python train.py --head_dim=64 --vocab_size=26177 --activation="swiglu" --rope_base=10000.0 --bias="none" --doc_mask=true
Each number is 500 + 40 x the weight over its row's rms, rounded and kept within 0 to 999. Layers, rows and columns count from 0. Numbers have three digits each. The size before them is the row's rms in percent of the matrix's.

# layer 6 MLP down, 512x2560, rms 0.081, rows 0-50, columns 1280-1407
102:550514529482523470448489502461493498545471538509521481493503513558529577439505536515504507498540452413485501558474460478514498510458476499498499451506558524532516542490585497481555459477498505497533525504491519499525558547553498484533515438486413445451525534471534487492506465469480472556475470518496615504447520502458462486493438564539471545377569525530538444473481535499456507480575
100:502479511548500466468464463502500487523517462460523523471484579421499500524572473524502507512488499460508517480480532435499488513448453571461547485505531515584477546608533550507516459496445486482506468493442537493500476497473518516622503438495516507471492500440528501552435469514458534496471471491510532510451463516474505557492472596500602446519557554479512485451537463494467516496498
097:502477542578479530499528465505548532443488528559475472470539518521459483534521509518492489547456450459497486464472462426543498568530465494454581566540435492563477484546459555489464514477483492488469523534530529498480457461483466581479546457439530533527450511442520482476505513524461462493409487482492489457495478432438500450558426528505478500532521509568408521564449507513511461543461
105:510531452492474469468533461528475482461536479563515527462522481520535504466541570503466529446481442441539506506518460480510522465561548414510477503477541531467497508504527556515450514530491457511432490393547500491512414525492479470506510518458503513478527488477537603505455515422539502535490490479490600465502412512552544464481485467580528523509482504496463531513505511551428529459546
100:480463608532525456516510510503534446437440538492463440515487498552532440470546526465520451513489463522496508493496574462461488525533491467512476520552479522514469524504518461497507497485491454493540476522537497441535480525469525506500514500519499491532545446488447442425516493476577431508531492505515551497518470447448556500595400531499504517493462467555531554533470564518452401500461
100:378494563570482484511535587558490461555511487469449447492511538542502468410486508500520514512461520514572482516511545519418491467499488483515470516559483521425468452562427440469448490474523553534483446486442507492561508459471561504513517473502455548506545523459481474525509466462526490485516532513516518476530468521503546500505487446439517497518503453488505568463458474572477575507519
096:510477504539506453559509443482552515452492501502553545482516501509445474520515474578529550512520422486530515440511561549504473515581481527492471586513456497445436498502547491551593477458520529522532505457575488458547509464400509536521507578502500520472510494518467553502540518573426446459432456520503461484474482505562522441468589503522435442500497455552511520491455516441484515437558
101:518524548536549471536463449513433516481428563510524521557537500456530474498428483613435543552412516541462569513562501504487464466476417502436498559474528506435476522434490431541501582540512512487469531461502512484522478487483487448548514530485518533478517488519520498502503493488475480483439538533519487508436434474489510568489504533441512460534437544507564429506488492446466488486475
094:439446493549514507412508477460535441491506461466484481488488480431470469443513525487543545399514491463522520489457516407552485510528578517486395467523479521505469528527477483504414557460486563522551604556569522521499535474501496418576415526508472526493538550461520504409478504502487502543521466506543495508496488517495492502482495480523516539501479471445556533548502484524401454528481
102:432547453386478484515486523528459572509547447501550417502518444520464504483501531566504413490548432474562492520475455427466463535484522577534447576444524551499501518471503537440510465467537510472551445488506523569517485507568472601487529561465452484494488514523464502521523529445593554499449480483466487469544489422478529421567532475510469492515500512497506581519482482460489467448591
097:460473505425474439541517482483493499555549469506563521495519447497580534471498514558571480491539502452537574510463489456530502511519512543564510492523509492494464547483433605425504481448491517440406507504494502434594520547478491513496476440499516495469494520512449529477441548474439453525570557512569473504479496547523540435407460400532469535589506531507407520515466548488491482419492
098:476457435488498555505464529436474504400520470566556500555483509424492455552523469529519493463456484482476499527518570504486536483525419539462547572518496510560483487514573416529518480574473482519516518555492494550429517502552541526482489478520477466586479480519447604487437551609556501483509452527511481459530557486546484482457503488480482499559540475463500552590512561558532432500531
098:514467488458530505431531545504430562478511568543498450450521536568511478534503475523572496494539516454536396452539505494474481491483479493563496496522540517540481507519540475490557554518444500533484511522574495484501504530526503509503456507486457520435523460449457522506465461547495528484515488491522576514460502546441485408554425530528418474448522532462524464527342440489477519533514
099:452436453531568494519479474490519407415449488430520494469503413485507458453591566428510492472584479529493553534444552520426497491552496455499449466487445470513504548498528477563579459404510436401530500518497450486471565523471585598510485507515515483493514470502382541416544479471483485522497490451544476558452533457495561469508455476508519493561511519443518470501464471560506454424542
101:513471521466466501526556464539511515481479500458539477546488542524468475531467467496491474446495489509460470480503511487575545521516515460484523422486514472496495519470476473550470503452491506492550593471527414495497564604508494526500488471402459461498494563508476415494528527525479482509460502526500552496503559510432463495477520470468519536453534535459505570515473465472451512509445
095:538424463548461535522473578537499461547561498427502468417493464476609520513577508522460500455432493561543448456543496479514505528506500459497471499444532513543503486472484488529528393442518519581523523433518467427597369509486536455504607535436495489453512506533510498491479528467507506496552443489498487477478512546479513505505590536495446552416522494598569462542523559532524557484525
100:485490450496494451477517462584533476526495522477449487513484534535505540536451564514535493503515436479543533505627461516447466437505521485510396482534476479524506442490451521468475468292549511524522467489470512536564468500410538441489491503506480482458523540453546509567548504471571547500499545458462499500582422477502496487502475457516476497509408538458484510472477514512546528461542
100:571538509521478493511478500457563586473443504487460458455531465518518510533475551540469494474491531491556409444561490403494477503476465532452472447492482510536516585548548536455518515453500538485509480527585564611487561495491475530536446518434516475498505504524406554508486486493486521520538450502519533579429498548547506473539517511509572458511466463514581508568562479500507492465532
096:515497502460512430462474540544466438455540506487507471460510548454544514464484474492484484569452569485535477474490488507469489519507514427511489548543494502501461446513461550454527470463513492455509481523470430511546458537453522597384531446476408457498485522515536485469573561532420534429495616499536438458500453492566546510487449530451544502516538457409517499487463539490549483533528
102:472546517458431484478521500530463542455508479540503478480476524543447537489419474449518475491444507492647464472528410523457502476487509518524498452502515493562485509538531498474510500494427518538520496498486413507521526547451482459474507547443553428464429570549540488505506476441477479450517577569508459514511416469511498434534516515475463417425500551426508490442563515522563486459498
105:476520608530507457415545519452433510499562477483558551511442539496558533490443474529435493437427495480496526468538525496532473504467554545452533489485592498532488478540542539451530538509467488480543569503469554514471483500503460493535456499567507505485528487478556459543520484492463489511523541497469552512439489503464540525472512481476446460561538446518574586491487473580534515488507
097:469484517420482468503429500532506482496530476466458508453561562500546484469438481535529474494511482511405511583606539485512480576491493478478471468461464531489594523565468535542514480498577485460514503448474518473560522524454523500432557493428509487555530440548463514529511495589430470553521532541569486506491499533503530492458523520424517537457532509494537534515537539552465508473472
097:554504495508485541516500472490513429589516468534449470523509533535453557486528497515522535512534485531521508472553484565508464564463413485438500575577562497564543516456487529423472453480565489501558445548580529512488462531536510446532480484504515584508526505497511487556489535527526483454463469556421518513501472458392522535512511517491484447430560507485455527497495548545538521510491
097:538560509524494526512446535494539473476449455542477524543513458539556503531494541480453528512475491418435556516526517513518506552461440515502502527520559506468485491489457490437449561552501536500467503514479511456477464518468476530571532471527398471539476512553503495518436551486505530468431557452495528529490470463477533503447564500506434458477509443532480410492439490477568538546486
097:539495516455510578440597490514535513507519541469510562504432525535594541473399502446508449533516539539507494469489492494483494578469478551496535481490508527481516472477435508524449561476491484469499492467464481503530532442476520483485466475516497532586504477531418490520461493417475420513498568578496469473475539477450459485504515490514505539458485536441555520535537452539522472534514
099:555433533453525505543416481541555547474457555465552473467523566524485427501495550551494485531524515507532495490490517466500509469489531492390459445501511461552553494554434510499534502542463497459463521499493530491527497549538507531488498541483449513524544442584450486444450472582558533547470537501439489456496493526566512506568538469557524489466475517528456461475544479464524488484508
103:512557482514459505555507475526516478450478584543537416514473524431435523526586405514525528523502441543508437416516462523424490533591487535485532447525502535552484519535516519467550527490428464487484536478530473519493512502488466509474471535528446516506483526404501535504453521456552516562469509486563527515500497549534405488556489502516521480543500518429537551511489491504532380478460
101:469580520502613506559524491435647521489474493494489519513450550477521539466528517554477451456548512525563467538463462442530483488505478475476516511504524465449518562501504512566561466440582514526530505566519437484570480498467506527472567541470459487526561514516482520522497573574531534494551480477482516459437459486495539478467490489543544478506484483495452493503465492514506573478507
095:576439493600486511466478433505502513520497500485517461546468458443445488451519564473451421483511523488550503499476462475487521443498405488466514590525479525575513518485468553476468530504472509546562533472538562529496544477496505431523465440493511515514575480502510571496547470582520543506516512466445538475515466529459421543526570505597516501481544530484536569512489526537485484502515
250:513530475430538489473501402497498479470477443545511537455489546510484441487513500483473474417543508522494503534486489501502670483463510479509460495415484512492623488465443529547425438462504501491517526478515515537480479544418540525466480504514530413490512524475482458493479496523533454420465450495460461512565490542485442526462473522537469451495534586541491544478499467540542534519509
096:494483484478480507495501488534455497470508502515496472496553485512539539477499421568465466564577464475494504496460479521580499383499621485499540509512479465480514521500460482545517463476575480452492479498524477516488480511456568501478450521454541533518474492537534540454470464425487548520509466491514528491493476501483454438501477489514539477476483424487531523511489414472519497438497
102:471494470431484426502463576533513551465498480472514522502450526518480542470525470558507539505480500522414428452543499499482476561480514486505470554431513474491514511459498491604490549440540409449440496501483529466536483429532566537548532500499515418458502499535483508442480485454541504469465486457493499494454461461399527524536510470535506418462537483495488488535542542527376489443531
099:561430516554492573515470539519515534508420499589516522481491547496484435499516540432459511531518451408567461548421468530481511611486397475530473535530527556479455502504473518465503548501469432514489487452515520496474527430557480485503422530457530538560547529529520498467455500484553501485496562540502422459487562433501487530469509478561547476474495471493437446550579507487496528539506
103:547516496391512569532503515537499477497539546657530489485605556568410434580454531570451482432569524549435517506530448552465513591519512498477524477517416516447485484539488466452504488425489480453505556579509519518500474466479492484480495453557583468485541526500528532507528568591464542415557541562525539500524517459444494404503489507501534494423504466485533468558565545518507539508501
097:505548539538500513483483536540499504538530475521497508560526552471495464481521507532480542574487403557489459517353502502465523485489538502486472495568451468511493566471458546512458465547597505495507511518500504474485458551548441504553491514527553471490451448449574462509475473447467424523571460510521505456491498431523477491498528521482570481492529506548542509507524526535502396450563
102:467441460555503484496491499543408453423481425502482465466537528476440492431522546500469447470514520426490491507405520446482508523557545571535501491492496451531505492516515490491499489539509466543469574466485499465549516466574470439464526468516597476538478462500518584482464443525486470514600445475500501480516484508486524476529569469548514490460483471525538523495520477517453468485479
097:452478446548505500437551485520434527458484488430573493463560477415500464505478481546461489529531456584522452515544556458470539486474574499465467512489493469550555471460451492513467514418494493495525483521494516497529434524462482420524467481492472523569588423489508525512500573437489429531461491479478533429487443543532424544495484455595478456526458463508485468501469559476489539466455
100:544529603519507472551512459459505495525503505564534492494578516550516497561542507500501572533478454500525502525416474512460514525473541505520532531410467525473447477543536479532494505531566529501519449491515546511510473464465477504604490508469442469439474529471483529480454537465533539472447541467518490488480475479482517473514554497518487493566542423517502575570522451526489473521519
098:555516486496589495470504438448455518518499483460539448484501465556556476518512537587569500503521545439431401505556484456466508531583416492523530519474536476490494537488477494491470547484537576537422526518457568476478473523530554541447473545509533439449490451480534520551489496502512505511478491545486462482534501509530507567459525542445523527575524480513480511539386499512530466488481
099:494467471556534496479534539507525447505508552489525538553442504501504507539524502490555475529507488540482530511441556472544496415469458518532486612514563449508518494473564577358564530490519542437509525520424497575546493474494493506548470513511581528518466477400571529480520490497561523477511594507578535496491464570522488521560534538593529512464514486470492498444472493444461489476434
099:476407546503458527494470527421548495471528508478500513505454492426563524520472483497528445477492594449509509397491487501450500459448456486514474500426426562473452445412513506453571568526477421522503508526453451502496552563539460488494474484412528514461482462532445502546451436589466519547506480490477518477502484478550458508534418568440467471536489442460521441475468454576591515454514
099:521574502530521409548444481442484451462501497490574499478407556476511489562490539433535439427481519451558519538532531640502521576534446519551468467523484517430519492531554548464544505512471521482465517452453587466478512509503489574554400509456453506506485540482504458545483510540500457540471518512512445470535475444455464507510526506482442572530442477568511495484458565403547526501492
102:458528472514419451463458558471539477534496490449495520489549491506545558546523465493517495534586494479534505532464447520481495536512464466488482499448435518463512499492496539526519495486453455537512558506584531477466441482423500595481468491520476517538455553444444494515491475461522500526479449511444416506529457434480369475449492557487497540594497497488501484527459555517621479505507
094:586526475487493463518422533519497544476436481518576534544465587520503529495408504489471491546503436571524547501501517497441499582508444456473517515479527456499510540558488522552551406503514462561526526438550500428502507480519469441500500486502417491422549506444491535500528504510535532516584513465517528464446535510456522474523466505556480511465509492474507500516448526451543514471504
102:514550484588565459542504456507511423498642468520517512496535498420486519493510484581528469519476510505485518407476568472447508501510506506617524440485512486536477552483515486553463539472438539489549428493524453471456483518464495468522513512485472496460505454495460545553477501498493505455437572489540406460456515514532502477476544456596486436533506562458509479500522513508438487510461
102:530429554509565509545486556546487571507489498515458507506516577443475493506538470567475462478475470483524484496440522511485483558437458553547505458522482500504564478453420435488497460513480536501462553553524529515516557507458521582530506494499502613566495441537471540519524516546478470497422516546497546468459557445456471469503521517457399488491508482476506470516500533523518516462475
094:495543509521435453554526453477443477596500483502461569473432507512484469495543598512573495498509520590500571468523542467504513507471474528528473511488438522469522484515487486508419493472520589485527538457515449507496516512497520477445519492492462492495403477517484516532500528552448522469523453436489552506466514485515478491457562558528495544499487570524458551460494509506588465576514
101:467464527513505492463446464470478458489484529477474395538476534487500509444580563486472498446432454434522490501515483483485522505511555477495514469422518479445509496483445473528476522540500460478555537510500468540555433522549441484479532464493468494492527502500535481470487532559506583503457462606474532546501463536508484561456518547548519459491517485469483516532509464498488545579467
103:594446456440367582512471490562597492480520483463500481469480491448499500515534417561486518451494473469566516563432570460526524504416506507543452486443577538490550479470399498516514551504456441547542464483495513552472510465547458467507635455473503569415469454520411468527424533609529522534490486445528485502466470504524524516503557548574501508535546517466557501529542458482501510488507
097:491451491465540499437479615511530501585510477473470510479538501527476472440554502436581508495505489512508514450507495564516493504565449564502528513539467538513511460468527564563532530562501530503450531542571523574511462509532530509507495431554526510494422504503430473459543550547378544544531522554490488470464444513513555510449476488520421531532506516530490497483445522578503568528459
100:512540418514468476503527473535448446450533442516496487492524563434514447477475522468521541437529537508449437460510535455483509551539516486506474449464495500575527457471483505547471483447418507519453491554490547542469500510570557529570509558530453492469491517504531501467455512503515536474565448469533448547498469511529462492527461458481375389475522448477499530458499492447450466530442